Weights of a small GPT-style language model, trained from scratch on English Wikipedia: vocabulary 2048.
Each number is 128 + 24 x the weight over its row's rms, rounded and kept within 0 to 255. Layers, rows and columns count from 0. Numbers have three digits each. The size before them is the row's rms in percent of the matrix's.

# up: layer 5 MLP up, 320x128, rms 0.153, rows 30-96, columns 64-127
# down: layer 5 MLP down (transposed), 320x128, rms 0.14, rows 30-96, columns 64-127
# gate: layer 5 MLP gate, 320x128, rms 0.161, rows 31-96, columns 64-127
up30 118:134135115097145157105115127128109107116123140119138109120123123115164132103161128118171123142127150119113158113130111139113137094093115121127107164171114189147126128076115137156150100160165124
down30 092:124170134108090149110140179107103111134139138135131149101136173130120138153110132098142099091121127118138191147148130119125143111096149121129103163174110123133092150095116108134117137135118127
gate31 095:104111145108132179129131117126135135122141097092095093118123141105080096164102083144143145081107128117149132152094136104151134132082129128128171122133143154109109130164117086132130124133171099
up31 101:132117144133103128124116092149120127183143061121137099099118135144170138134108128133107103128111142052131168127129157127130158155110115120173098110110115112173091095148077125111141116172125120
down31 101:127101086128160099089141147150129141109157176105118125153133157157125125140102123112141077064165112120139145124155151141130126135123100114128120097112144091140138122108114116117141103143123116
gate32 097:135127129156120128100130109104115157132141118139132073171128166149117164125136136162145140117120131141087105127110150132151135136172090161125152065121095128172123119152105105101120142069117120
up32 105:145143126066156127139140137121136124139154115116139119099116145146153139149140116157114134111114124138103098084102112096092083101140121097140095148108103168124166093115141085152111137175099171
down32 095:097135147065117127134104125127099137154185129163131091139137152130165141116116156102156095128101122092123148109152145100128145158100158125114113135168119150117123106138074125141130129154117181
gate33 084:109163097086128148147136148160155136113092108131126179141146178169126099139122140135133152132145140145139143113146124109133123114166094126151094106136141100159200119129147066118139128090101143
up33 088:122079114108143147092119110121145126165131116126158100170096120147119113162108125128113162114086146178092125191164106170163130081132151109168123171129153133118124127127147102138134116183104121
down33 084:134164121122108136098151144134130125050147102107147139116150086126117136132109125119069141153120139084130123124170124142121136107163175101108121099175134123094130164111122123055158134089123123
gate34 110:108118133130114113137094136135144142164155152134140161191086132111133160152123150145091108100111109119138152154111116136150120153159140142139142140128134046135115155122165132104085123142126106
up34 113:118109123097142147106130102128111151192103109105078106121090146109178147123185139120128096121125145137115113121159114138143087149114139116093177093117117098163142116164099119105142167114115144
down34 111:119109071155097141112119121147144131121153118096108166105121146138116136151151108102144105109112116063145166137123140130150100127150200130144098163177108071141112091101120135098137108118100148
gate35 094:091137098181128122138118180168097130124119115120109095115147154112155096096147138128122120129149183148122162135148104080174116142169085133153159161165130156114138124128119192136110149088099125
up35 100:136108131168107153146136136143164129146123100155137125124111132172137130141189113112080168121180144117103166117144178087147122123136146102131135154148150110108126124140115107103122093125148103
down35 100:145163189146187113135129106122150131162147112153143095130157151096152134171119164101140123184166105137184152158144152134114131119121141125101138136123136159094124118134124145137150149149150124
gate36 107:087111141086119134134122142115114127112109102118134096119154105117137129161119171123119118121137142069151109155128136147145109105072170120127141146114165133127087163136126108153116134105121131
up36 101:111123140151150117151167107136158147102126134146151094101126160164114123162173098174163121099138142118165145090101176138134127125112127140114154145129116149139103162129142172150072125113139099
down36 104:106105090116135176180136110100180082133133122121165173154126099118145129140127175153147180147087133146130131102098102139127111125105150120130132142119127131117141137136132185152108118122150160
gate37 107:141158148136136132140126139101094164147116091118131109142136085085184126128104158119131136122152126183124145118140120130126147145137131112162111109136119145129101099089123110129115110175108131
up37 106:127156175161171163125107137131144148142146160092144145099109132074083137133142113133132123119126135148125155131121163139167173139158093127140171140117116126101131109114160079154157169138086121
down37 104:147120168172124110139113149120150110069128101110118106144135084078116144108133165137124145102144114110127137116082147136181121066097097096115135102118111109137148147133162180143094121133134127
gate38 105:073146100116118125113158122152109093119147117100122118121160117127112155142150150108140111159142132145093143106121154142059135164077142120145123125129116106157150156132133101087114135093142106
up38 107:142134108128115109138059170128124130139136162120105149140144116111150148105181111138142123100124125121078127132151078128135122110123135087124174156128085115096133152127129157121125088109137108
down38 104:128115168134146163133148133163137119103155129117102088114126086139122135109135104084115121129162167145142152118134115162111065132166112092118099167132145129129146132194114119142137130134127110
gate39 099:115162117189122146090097152080126090120117157152137141171127105147159116099123123130133130099119124126122131147095149086119163074196119149100166131133112152121106129132132175141144147146114122
up39 101:143112116084136169088104099117125133130146136119147167127106107109151139089153119183143110081111098116190123082136160125136160100121112125143154086141124156134148130183163122151125126162084125
down39 100:131127079118122159135084103103111098126138134151145124112101147166112101126136126109114150107083154111120150120121108064085152133121125147154164170126091182129100134133096094161139169105169149
gate40 102:125133113091112131140116107125115130085134115090121138120149126155146145120117139100154143063123119140126112121142099129103133107157095108151098188088159108139116098152133114161135154112136112
up40 097:141142173125140108132093157153139138187117117171104162091104109096120109147145111159105103161143140110102130108146172131127111128112148142116138123164102139122197082095113131161124171187102140
down40 093:167120106100137060130148127133116115108144123125151093139171087121100133114142087094105128110156134155121162063125118099101127101145121157084125165149115117119109122136153125108150099125112122
gate41 097:175136111110168122159133130089117114126128139134133135157135148146117115095111129169134121197102136098149118166123094111120095106109131125142106113115130140154118134150114128158089124168161148
up41 101:130131140104130140202146127157123115151126148168136095103095117115132148119114126134135156163104142097130080133130111082132131152168128135142132108131187068128126114109129141142097130166134129
down41 102:136145107101156143168116108148149133120107124120099170100100101127091142144105137143110167156155138128125089107088149161154136143138128152178130138155151136139102104118160136157118123159111187
gate42 097:121182153129144129108088162149136114155101138121158147119128149135154136125119124162116108094127140114164143143166172135141084127160128111113163087117151125119136120122132157160118107133130152
up42 096:101149149097141127166125080136096120124104158137117156155149137131128150130114094102149126147150118180131129156139148118130117116115077149130136132093169147163130120125155127126116100133104147
down42 096:129155135149133159125111145075149098145154096099124131180138121157105162158102140135110108125152152118125167158109180143129077111114162089141087136135097109150098113144173134142147153124120111
gate43 100:128183142112099132146181135141124138166136137069131068142121146121171163137124105104107113101171093128094159160106143117119126135146160129130139171134134101108170104121133110112112177122174129
up43 095:146130112190140131097113125125131094140156157076153127126136107134155116163101144146115077117139108194124094183110106140112164148106101160138118123144112143122126154106113155122095148116119121
down43 095:132128152094112150104131148150149092162155106121151106066152141125158155105171111110147119106135101116091113109156135107099123152084195143132144137143121113128096157071100144121111163124097185
gate44 097:100093094131093110136150100077164132151107082149081086140088132125135109130070117122081158135125101130119163149104126117083129127118145142146133099116104128150154142136105161077151103134128130
up44 101:134150073135145145111101111126124094122141094116141152106162183121110084115179153154125103138140122153106131151101084126140068167068164111104161144109124143109098152144099190092091123127137092
down44 100:118117070124121115100110124132115193130129149119112156115167114106118090132148099162121135132115111146117078140089170147138103105139112125128142145117080122127119109140168116128116133113079128
gate45 108:137119149128095132112157138138059151105110141131131177125109111115151110125104155128123148085126104084171117146113151161150124118140136134115101111173192111130133160138152123122133150117124173
up45 107:142118108122110096131149136131105114133121130105119143148161106085146168120122137120141121109102157161111145121103142175106161152099161164143110158168116151160082127161098081112100132127093115
down45 107:159163181076120142154128133105140097148132089082123123091135094134137168141183149130102149094158129167149137124134142163096137139107101135100105088147080138089139141144130151114099151121129135
gate46 099:115131114119140117101076174125110126159141127073159145107098110126129123144136126100105124099061106119136114152095130125116120160079103160139134114117148125160132115155173115152083168152128141
up46 101:135127122162160123117132117106154100170104123110191117113092146095139138144107139144172077129155117132140092153112137142100078152101132101148142091124175148089150118135099157130105113130119105
down46 098:168126108094122124112148137134157164144123127149121129130118089162131157211147120159091157140119146129141122094138120129133163133128182145120113126139101119115110155090130153097108160103121177
gate47 087:090113131184113160088151156129142144123127143118137128182147074130140130109121161126078129135077146113084104122075124135119148110146111147133095091134120120118128134099124131056132130141099091
up47 096:133112096131082175146141115105102122118120112140146140125121087118154124141140118149124165114103165122120141106102166143107171145128135127127089127187098122121088146127163108152187149111113135
down47 096:125155120114180104164130132131129107159144123110153107109171149144111171117145128161144104152133149188103142138124168123153111128126139121187177120121154175150142082104098095119097114127165100
gate48 106:121105118134129112140144188115141165149101134149105103156120162081128128143123131109132120107130136141089114101101102120133095149157165106183162164118184120106084131155122133099123126150098113
up48 114:157141130081183133122108111130120122163121135139174097115123106151130160126115151113112093131126127099131114157111117132101147106130135161050111116131100151132115107130144152096084145105082160
down48 111:114119147113125125106123137124108113156110115164117116107202093108166141121156112144094110141143167126084144149102134139156092144133161139120138127105124174173111169148178151093186116139126162
gate49 099:124118095122166114136135128117069125085063093096130114090133130108124106158130135127136164122142119133149130127080108127109107160114159092129107144123137143119070084175141178144108126119127136
up49 097:169106141101150102105114117091114150176129121114095139095137139151134121165121145164143124130108115151103081132192150133119136193160148134118128148120112141145139101150089133129111111136145121
down49 104:145165135166115126099149154128149131188133097152095141141147127101106090129107125147118162166145132132105115144148133097186151100102164090111142122096125174108161086108078121123124139129166128
gate50 098:124173092144143128182140123089105120114112113101129135106089138079158106121139126129147126105123070144142098143148139100111141144116102145122100092105116121136121158131113147110108120170099110
up50 100:108104118081121122101100163152123068127134127144111134149114131122197138144160110123120106103104150159138075122136157170134121111132141090101118098148153127126113121200079096161138131106102104
down50 102:135156161097097117151136165131099194135128102148085130137180139125128125146138082150160129078168129132108143139098123106085115143106161121131119080135153143105108152122114151110170063148107168
gate51 111:165100137162120132134110119098115134123130136143109167169094101118169123139120112109120118173121122177097124092121124112109090165126160177137159118136133097138110167092097185087147122129099133
up51 102:123110150113094156158182104101123128107120111161120116116100134114126132133110138119137146133132103176130118166111120114119158127139121118156161142111100195151101098181157137119073095155133136
down51 107:083128127133090104150128132122104088120143142157115127145141142088127166126165126113111146160137122146132134131115174096104155176131132120115111107130106125123131128123116148159117109150105082
gate52 101:133109112123094081155102143146125137061144124149132119128183105076118161121095088161164155162126135133154147118122190118135126110126193124119146128131136094125118088114138112087151150085128126
up52 098:125079127143117128101110136160113122127117142116089161132153114101150166119146142133126120092136105141144144157099121130161102151138144076096158159144146122115111132118099134142127160089141130
down52 099:171122131117143105139102168133123140119151166138069129128125102133130114108120128111126124150121135120156160093112118137111117150131182087140139133155124113146120129129089148112113123139141154
gate53 102:104144153146093123139129140134097142127159134162139110149158140107138113119138137118130118094119163087098130089087149141151144089141144085063136115173121136134105131106097081123129132097104100
up53 090:158127160111119154150158097095116133124141131163092194126122096136127121158146132091138133152132132172152135148119143139138157138150140146117126141121142145167134141091115133149097092159124141
down53 093:120157120134084151121168111102127157153141085101137136108119139145131131140112130109169167081122101093140151119162163124161150153104161106090142166134103140144173081090119092129127209104139127
gate54 100:100165100114078126152151151121105151099110126121128109102117136104166126119087112152085121115143144138111139118129119150138146124144102171128094116160148107140100120154127071167138138139108156
up54 099:095126124139111160125153133139160160074154140120158117164119106156121131174166117120093137158127144147119094092156133147141083132174128073124150128119138095130126111119101082147112151104123121
down54 098:118130116100088113089155113118112167138196128127136132133106177105178108157130139117154145141100132135126115140172122097132124143074170148167090118105087127141152103094121119149102127158154164
gate55 094:152119137135131110112154091126127124123104130114119120117147129160099132101082155114117110121152124147168101126144141119087162102118133144125125127153128112125154106124084107107125126128171122
up55 091:071130144091132152143108110108131108077156117121111142130082086122115112131130161110148093150169111138140132114141085111130177136149147166100106144132112079113149141125134121095118109129185143
down55 094:074128120154125138084150146125129137117090088117145163135183112150138136138167172116098138117169117107136101141131124109143127133160106156148094127139153137172151126134136088092082137119097115
gate56 103:151110115142100093107108134140118110106112142147159140130107137097155110116164081141128151102167117156161118093108150158144145130130111098120167107125079125162143159135085112150119125134126138
up56 107:147105129118157082122105157139133147139157118177089137127104109114162139125133147129143143174133100098129138102092134080124138077097132118100154130115144137133114144089103143102134115117067174
down56 105:094132120131169114105165133121140162145062097162082123116136124112160148103146079122096133165100101125107103118121139168157096164133117106106167137112160121140103073099149142120167099100132086
gate57 101:109124127110198155126101108129098148122141119105117160136165182101154084099107098128150113127150113138091109143128153125104107101146102169169134138114122143092119147115086138126183100131073113
up57 099:133134131163149169145100115131088068120109121145116119129147099134136146094100121139137088074137111127144158134148119077123132100148092134116107097148144127168077157123160156132161148133125145
down57 094:158137122127152122128102140101142135143158180124176121137105152147123105138142158069096119110125128127153125108109129189095094088132126102117076134114102104140137160087162148129078143137128147
gate58 101:104113135153144108145127163163119122114127118125139125148131155141141092147141124107120116162102100109099059108132141148131136104178153175121160124191135117129118146162098180123145107091116098
up58 105:142123128115205092119106157215104122114160154102129122161130111113208124120148121137117136126127117108175163104127130154142147134096140135147148146141123166111140124104139113140161134175141146
down58 106:077159111175100148121120092068113139143107093148149118101162151106109112134128156136166087107104136119138124168108142108131142174136117121169136124129123127121128141186133131131067126107117132
gate59 101:153144129113113139128131149127134118109104122140129114124147126125129093121149119079122096162155113153129108099118146085116090089148069139139152115077129118132101148154134126123096115144112168
up59 100:152133122110120094151142113131147134111145153147112156163111147168103121133105123118110104162139131164133152063143128128101112129103119177135107155139125083118154146103090100152151104094098132
down59 099:127122090111158143112144149173103130156123148124118097124058127132153088116127157119117123125087116140131117136139126109087122138141165114132139165117067107089096117137135123085146108155156112
gate60 097:124151117109122177148103140068115140100153164104126104148108124132172142126120090143087153125165113145090114142147145105181176111126098096133100088148149156104117148148120138121106084110109138
up60 094:132136122138069161123159132111146122157121120135096138131133149166108133124112087178148146117100110114093162119148134127114148146153136119147165116099153142131142178099183150104175106123101111
down60 095:159093148136108090126144108157153135175137118131189133110110135103152095111122100118089163166121131123134128126127115151106126108127129159115100143123125116114186135119134126131176138143128085
gate61 101:160159128120090121140127126089098139154154144058105106146124101114114092149157112118118119143120131107097127123186152146170152132160144119112151159094137082127098143093164143139116123114087149
up61 092:102123114173109063173146135156080105150147116172144129085132118107155147162117117107135140182101151113143104123163106111122138150171133114152100128132117113132106113173141152150083103146146142
down61 102:136120144104106100122129122113114138093121084120120148113126109079106153133078144158155158179114150130135109124131136132132156126152137079114141113149162110091135150107113111090144113158104093
gate62 096:105112128110138138099111124110101158144144089142143102134165076099154106160119185125163132151112121144133144115107092108138118132145128146165104093133156118171088147160110114107164139108103136
up62 099:173087137123134118125074145113135119130143124144120124121124149131148124140145118137168120099136136095114118135143086123124092092063124102149166164130152146112127126164137159140133152137145165
down62 100:120150118122174145098152162109166150085113132117130092111090084135169140101151111101115108141120164102139106106125159104179104138129126119107128134147111112105136146118133114125100134135126155
gate63 095:104143127134148134085110139146139156136114151115105144120112107157108172117081176118109095116134155096129099163095112138123131149163166093087155158172109135077149157139144130123106098131135089
up63 103:111150131092080117111118136117126158119166124112166154126172099129134124129143151154125142128126141123117110137130136139138137094157139157108139109140125112105101161116164103157136118154179108
down63 099:090163131090119146145133099120108127119093111114130138120120169175145128146122170123166102118097124129129125139105121130130133131137097116107147125104135115149137145135121099169156187141099109
gate64 104:153150138162091103202136111099117133123126158113125097126146130168123112185135095135128105131165106167124119134133086103097165136157100125147077132075132125116102148129129148161147127131109125
up64 099:106133114121165142110141120059134143123149149126113128152130143055160141114117159180144108132083115136116144128144151143124166172144150145143117196113141153117095158129137115110141113133116157
down64 105:123146108147161074140162140124089117123116121118132114110146106138143134128133134138067070135130156170110165142096148149129112085152164149076124130147081118061156094149122122133117119103120113
gate65 100:091112109162115128111076103156111145121175127169112134122151121108163144120114143090102110170069148129134107130108129150108094142159123159089147131143076121109150114083128176093140118115145122
up65 094:165150094157142128115111111132117078102108115095172080146139138163141120098108129148153140107131158116141093135136103139132121124132162190122147178144100142125109131134117136122150138071151140
down65 098:137113141105172154148107106133116129130100151061153113102121126119107090133141129171151127111127162104136127122089155147169122106142106150180110102129125126099101135156137110136069140139113116
gate66 099:134115104119131099187141107169115093098142107134125090157143113146166111108098118100113195144146125162129134123092142121107136155144137146161112126160094148156148104152153106139109153137116098
up66 108:139143114094108176085083127161113124117113153132129127168153143117059183141131134134117118159086165115136118123141136139127129130110171149091137103100125141103093140117124114092128135142135117
down66 105:173133164149102095130161110123144135127100122115153174103127094144067069156148151156096135150130115109146128148092090110160127146117137137105123120137114141092112144086101135146145081115127142
gate67 102:143156127152145123146121095089129136113105102094129150097119140133075075169155127154143118097129151146118142189150125098103135137163079153115083083115099090130128135144155128102115157130160131
up67 098:111120128134124154139106148152140121132096141140128128144097134118153153126190163147131124170115070143146105090135135149114119157119122135104139137138122156100123137087124067147136148117139181
down67 096:082157113098129095139151125161110142143110112164142127097141118107105146147073121138120120135157143118104131167159129095126114164082127131128095157130121143130121120143125145104158099109150097
gate68 098:104124136108088104132095120107135138140114144106134162099149131112125133125145108178118130141125168163163134101164169130165122152130185202128136108129151145093119123154089094139131164081131139
up68 096:136102110143146103104097124156152148096169152134122130125162116130163141109132116068132108107121122083136145079125141158106159119156115168094123112120079118165094141132097118128140134180164119
down68 102:099138130120123144116127126135178124160146153106119157121118084085114095113129160100169116155124116112144129151115133108084159139164112108131184103087134124168058169137119128118108142134138161
gate69 111:159116123128117163107123134087144140124125157128112109109142135133192141148113121122094102131136111105112141115108159121115132144140108108123087126103101104132137152087138125116135161141125152
up69 108:092105134110160138109108122105153150165101150103132095159165122138172081134179128108128119099117112145144098157115112133105106131103154110101076136142145157119119129129097139147100130112111147
down69 104:151108127141075147091135134105106170132126086126149168094134153144174159108124131144101132129139091121078131090130105079160114115156193141140152176123140119138132142092117163155102141142065172
gate70 101:072115109123082137139122111125121158085150124136106143121107120133121161102163124125156130160141122119135089084160145107140159148176112132138087108079153095137161123118162113117146094125116159
up70 112:148178157121133102115122097145139127122051171127143114125152132156146095126145133105127126124170090140114075154121147121118130126144128130161120091120160148141082140130090109119129101119117131
down70 109:137158133103116123106166105114074140106126162113115142132109179144163099113116100126153091098162108142140097131130096172133145165151164144087134123108122142107151138152117123124170129098112169
gate71 106:111111145192121117156153121159105146123148162119156145108093085116125178180130118129132145121123141144108104070133148163135115143165098113124108139157140099118120139119120139131131159138129129
up71 101:134110123101157124132151149091161186125132154103120090115120121129081137170150138111156124111129082097129117115149097156122178170124125108135090129176152137155135114106129090113127118147125103
down71 103:211132111120121144116157167152162118094115124149130101135166138148097103141145129164103167139111119122147140134134125085174102129145168132108094097123129121062143109104147171121151136077117128
gate72 105:121127127101116142145158146098104126120125143115131146102093111128104120102115132114128171067139094133108164158114186122130104125117117091100120111101168104124142140176146108118101148116141127
up72 094:139089078092100127131145156140136122103144117123096113090121109159141140121112126102087148109162109078085199150150105155163123087119109135101135166109091155137123130099126155133131142160167136
down72 098:149115126110128133127155119193139162148076115147102132107112147147163129102150106154103147131126130116128126128124127102097144123122125087155156130134151123148132105137128149078159126125114117
gate73 100:142137129140150081102118124130123114119112107072106071157142104112119174101124096099130094075155085144119072137129179120136136130145112129147113120149131110132107123113111135143109119122092136
up73 100:161115127141164098141116146102095106185125100146100115112121131112119124130146130123194156145099136081116155121101068125133137146139131080117096175137118091106120170138109126104150135117133122
down73 095:108117151119123126140136119119124138131125122136115129097091139113157123158082166123169143134067141149129199122130116124132124138112145140164134148114094111171087137090170133092138111112086121
gate74 098:108123123135141116100107175104108141139102130111126173160086147174115153159150111113143152164130131140075099119121108136140112170131094152139165088114132129101130130175103113135126128121131079
up74 095:160100122137139149183132117134116119145113132100131128155147161137125123112117144103087120123124097173091149107129128120144183092130136130169137147169116151081144144167119107125145130104146163
down74 092:163161179128142135122174133159121150167090128137108140113115175104124084113125157130154151125113116128122111114120065150134145164117193125128105113125140133124135126120108077141111133124152191
gate75 106:166107108103148135121127152163119134114124130100156147108159154090150125108089144125154134132139094105116140133147137158125195122126108133175131160124090121142159098179115087121084078147136126
up75 098:137143123160110161099122139143111112108138162115109122124164158114160160139119154117143137135126115171124155134063116089121106127121109148126135123177148111103117126139119146168081115106130107
down75 101:138149149097118131090120115168173128100121164154116170153128119153110100110143134169151099144134126160138086123088140122164151166091165139117116138132108141115122139104120100134152072113136127
gate76 098:122133123106142140109125153119125131134156147095122086132101152148141160135119107081138125070105104110142105142134150147156124108114145107087106135149102128114117167105114115134111107156112119
up76 092:083123102097146116102120133145128100178115170117106135104090096089116136103103146151102154124143112149097144146135125078108091124157098147116111097139138112147132167133128108138124098108139165
down76 095:128151152149110133096153164110129149142164163114146135131160139107168130095112161097159198139173096095115143086146124119118129131142131130064151139149151127116163116138139142143098115089128139
gate77 095:156175158126105121132152153124112095097118141155156122129107074135107121157115152175154113209126096136156113148111115137112126089127122107150105183079126111132115187097142163122121173154155118
up77 094:124144137131123135100096137143107089118088139161136118092084180130144156162094124185106140113094165155111134125132138120142164149119123143137118091147150170130134090150091161118115136085113148
down77 098:153124139155121122129162117152129120105151138157102129123108086106166093189112132159172126140157128102142110109098120129174124041125100136123129116114116141110106136106117109125108127139118109
gate78 100:120125167195155141120127131112115108114108149124157117155112114121171169136101177114117109102098149097103103154129100159145089128132136123092147132125123121119127160159148155130115152137139144
up78 103:165118072143115100100106154107154121109130127101152133128084187109085105113139133129128121143153161096160148089137136074126133096166117117142123104090088075142110101128164128106148137159083151
down78 102:157078155120136173135157114156145136172142087155119083131130091128152120069139177100139141149135117106139116131119134106145093121146123081116146139116173128120134128158118147155163120169101087
gate79 107:142135120146136142149154160069087107123125119115158155108121157125144165099099111118136115141126193171167091172106102122111110158121116122146158164106122162123119166118135157143114125121130133
up79 092:108134097130124130107126143118152171128143149154187109114124118108115109164116138169132139110152120182140105105113117164110119148087137102130113113125122142132127101148142124124114157159124116
down79 097:107159095122154141137118130110166097157170147129093139177124164116149134111135109124093122149168126143123128133111098150135123145123117116123137136136141125124142164137130163178130118126093145
gate80 105:137145117177107068157167165089092111093141168124119141187114124147163125176123112100139144111097083124117105059116122148100168100143115103104130141135097117164143160128143171126142142105088142
up80 100:083126143109140137144111137117131167126126121164103142143138163136100135145153144135147151087134122181100095117170132132182118175158143138090127124112098133186142129118119162087113101143131115
down80 102:126130106146141126142146126167137140137115163165137115155140119167129142146148141121129140151136118118113143106121061159107111142124143152130202123145116146157124091119133117134109151103114101
gate81 104:124130128116124127186119123144158136098124141188108116129151124096159144121148126140133120152185109141104139170142099087146160127137138137088172113147101111122126138118172151126127091165122184
up81 098:140105125149157093173121140186118113120107085091108101139115117132158134163128110126152155150109106102150107088124174141107123097118123139130109146147136129141148083141155111148129148131193117
down81 099:125110115078120127136161134144178112136120130125136079112157146136166164137133108155095147143109160108102101145107150164154108129159090149118140114152152164111105106149104121135134118131176116
gate82 095:110102128093123103156130152131136131124153096122171141150128136110147117099132127123152121161149092124147113104143129159124169137101116139136180123146160120181139123136144112157100151162124191
up82 099:152138093134104133125124114109145152082131089139089114145110103119138133117100107117107120098151129117122109122113137119128130119146145131125108122096097138112113093104161124110080130094128156
down82 105:116133125139125116065110191135094135125148206079133098118127151160121116143121153130142075115145112152158141104140123139093155137119160107092071135130095107098120116131107125126121110138120116
gate83 108:131137110153107115120150131136107159143135140142090075161108185116131161102128119106096161087125163146143120117173142128083142109125116110079124107164140145142100129097124134159101123161117151
up83 103:159119171093081150127088096101111115142146125117102117131094116139154106118102126137125098104100118130096115095131123132139086117132150087130113113107133099170123131110121117120170139121121101
down83 103:092088140141128119157139108140142119144100138141151113141123133163147144174087108139128118170122098110103124134106156171127099110134081154142104159091126120121126070143139133096170140110135110
gate84 098:143128111098097158126108149148111155130148137167121098120137115125127124146119158109142090130139122117089094170140136130152159145149110158143124157123117150099103160120080121155140128175119128
up84 100:131108149139157119123118122124143165109110100148146086170173121105149148135123124124154116140096117161099147215157137116138140146130144134090078112108115151154117071150108130133124170145123158
down84 101:173135181122073115134133142109137147146113118136119141134153110153104160161133105087177136114162155098093117101122092159146137102167108149096083117121105154110076120126138115114111139133133122
gate85 101:178145085148161084126175101084124123157133132113133129140112106123096132130098132180133165131143074107157104146134132131114134133120164098082128145129127110138120175133091147112142164146111160
up85 102:124120139126108144115131131135132098107108093111153157105142138157139131134158132084144125138154129116126128116122114114107088162137144142088138093106128095125094112131103146102094111150167143
down85 103:096168131133124140120140119096116132151130123120169117139154132097157101175123135181135149131125102125148138125125145095109153125096088152155127155160104102154089161097094154130123129068159124
gate86 093:137164105138105100113118110157140110112109083110132144150109141151117125142081144125073118158111104090084120133125194157120106093136124143085130137162081153099142155080134142124153128110120144
up86 095:135131133086173190119125098182120122140103134139142113120122112097177170154134164141150136088142142120147135080097145092093113156140130119147092125134103108169133114161147130086119121127153092
down86 094:123129140073098149088129146148119151106136137108161122116131160125126110154112138125129110169113117146139137135098158153100157110076146170139142156149093096125093140109160142130135122132128139
gate87 100:112132065126080142137122100119092136090146148109141114143137121150139150121135114119096127162115135130121097129142173096129124148113145099113102119132114105150102178121141128134173196107123158
up87 101:125156103140106217089118101136098115109133139169114114138099142111147168124121127143119157144136122108123138128139122128129106122083126100102130164109114128142155134102114151135123156097117141
down87 099:119136164117186119097143119116080131106107146123100109136144114144106164114157140122111123105140063148148137128109121138105092138118143110128135101154127132116161146152112121099161182168101123
gate88 106:157108155180164111082112104171136117127110109123128143158104124118101090130131118114166115108109137089095161118112138123137168177072133100125122104169116134167108109110105111116082114126114143
up88 096:108120137091130116120106116135129151120113119130088148098135118073149128135153132124121153101134150145109128111124140162130175156134171156149168121112120122097102127141118158088159130151104097
down88 101:103130138096129161154107179104113124156146084147101104108144136139120142127168148149141143115133118117123142168137131098146114169112150162143111092136089102177132153156110097099085141098111096
gate89 103:101127182102101164112161165155110088151121121099125097141094121107157145087150113152128142101088076118107141131125115094158122122149133128099121122138107094125117110098121130148112133116138125
up89 110:173138170129128071081142142127126100151112139119165133103183097147104151137178145093097147138138110120163077131135105162157138137157137171086110118113116071136145139131137099117099099119093143
down89 105:147154177111111133145143108098159145154131119088099111088140147118105121122137107090118120110146141119139121128139099087142113166183146127141103130118099124149125141123138131167072111149107180
gate90 095:131088119119103137073119135040114138095135102136113138141154158112111094110093165120110163195116103102134138150130126130126162130122120120147105149106123119133110145130136159170134124165096098
up90 093:157134153116160150082119157133113112153173156147111105110114111113118125122072153169129086154138146116186127128095119140117146105129145144124126101134107135127096160136149139142147130171113159
down90 093:155132150129157095141139141147175110143126166076109122077155105124155103130149089070149114115098127132070111122135137136143141135174161105137106143136117120125174100125120107163152106132123141
gate91 101:120135141139109134097145149112134160029117133124123109142124121138157190119109135108132139146160139180147081143052120126150118141115115136116157120131113119129135131116143123120133126133138110
up91 098:112103136107099120134107108128144112118147124116161144144137107142119144117068118171156105132136099143128181126132106123123153141116127181149062109129132133109135168110152166124135144151147128
down91 098:116113140139131116155137149099145145104135097099115118099145178114117115107130128092126108135128130085112126118130096123096160147179141141148141137065097147130117130085125083136114159116118177
gate92 094:107152090103139125137107179127158160144133138096108137124120055083112109108108120120144123108114139134128130125124115139106153092171146168112099139172166174168113129104139132157124170131121146
up92 095:145103154136096154115123148107123143099125119146133119150168142119097122132140115097143052144102090144129145148147185132127124100117143086156120056129129143140141101151131143105138180125145156
down92 095:124128120134141106079131126109202185149128097109141122165128132109135078067143145116133125136126106132153142144108145090089112119147185139124109132086074092142132156106106132125128088143108141
gate93 096:094132098108105096115135067121126101127120130083137161090164157109085129121136122116139118118131149119115110126133180115112129147143121144106147109184140114071112146173132104115111132145104132
up93 096:152165102125143185168123105130111119147157138125114109137104184131092112127135142114080138112154124132120133126094099121126142142096109133116163149119067140118122106115119133124140090107097143
down93 099:107141180164118115107098115134117155133146142106105136125128137149175087096143124140093098147137103135184141177117138112097132150162137128143113139120125094092113129123105094125093149174097149
gate94 094:115091113144154097149152137100124134110154100125125142103149096117118116157101133144135111128146121113099110103138128131146089153086099115161156125108126145153121135126076136134098088080130139
up94 094:085142125106148084108139130144150112093107158145156107075139116117130118078101110134128073109106155139146127109156143136097109138106097162154140138134123147149119133126101130154127147141142124
down94 098:138092113122122120118149128156163159160108151132079137094100092116141111137122107101123160166142128131140157154097158118139134144135117125149150124106107151138068176115123124122131109152127171
gate95 107:095105094168122101086135130093100123136166091181134148121104123110119155126124132122128150162118162096095118098148161174126109161122109168134156085146126090113124117138115134110138102094134114
up95 103:115099120155107120161128137099135094140132104116152099095106113106114090099119126145147114137145094133138136135121083115151158131142147175173104145138168092145165145128114119095109137120120107
down95 102:161146131147101105094137144169140111091119119161119108117161132125120097137121111152093151139116190101127120132135104131135114120117074084136161091091126170113123110149124149145152143145140147
gate96 104:135150125145135134118102117112119101122113147082119147168159129096118132111083157148130140076090133081085118147128163098127119119156144179138134149150167097151110129139143084158119060130117128
up96 112:112163142155130159116146123156173114111133144175159125093132176157121148120157171118083105149151141149107125114126129151150143119156112153150118080126090135110148156140162164104133152136151151
down96 109:142116126142136127135110151185159110122147167141133131119144122126064116118138101137112112162147152123177130176109140120097110106161096117094150102127123100095138120139137137113107101122093140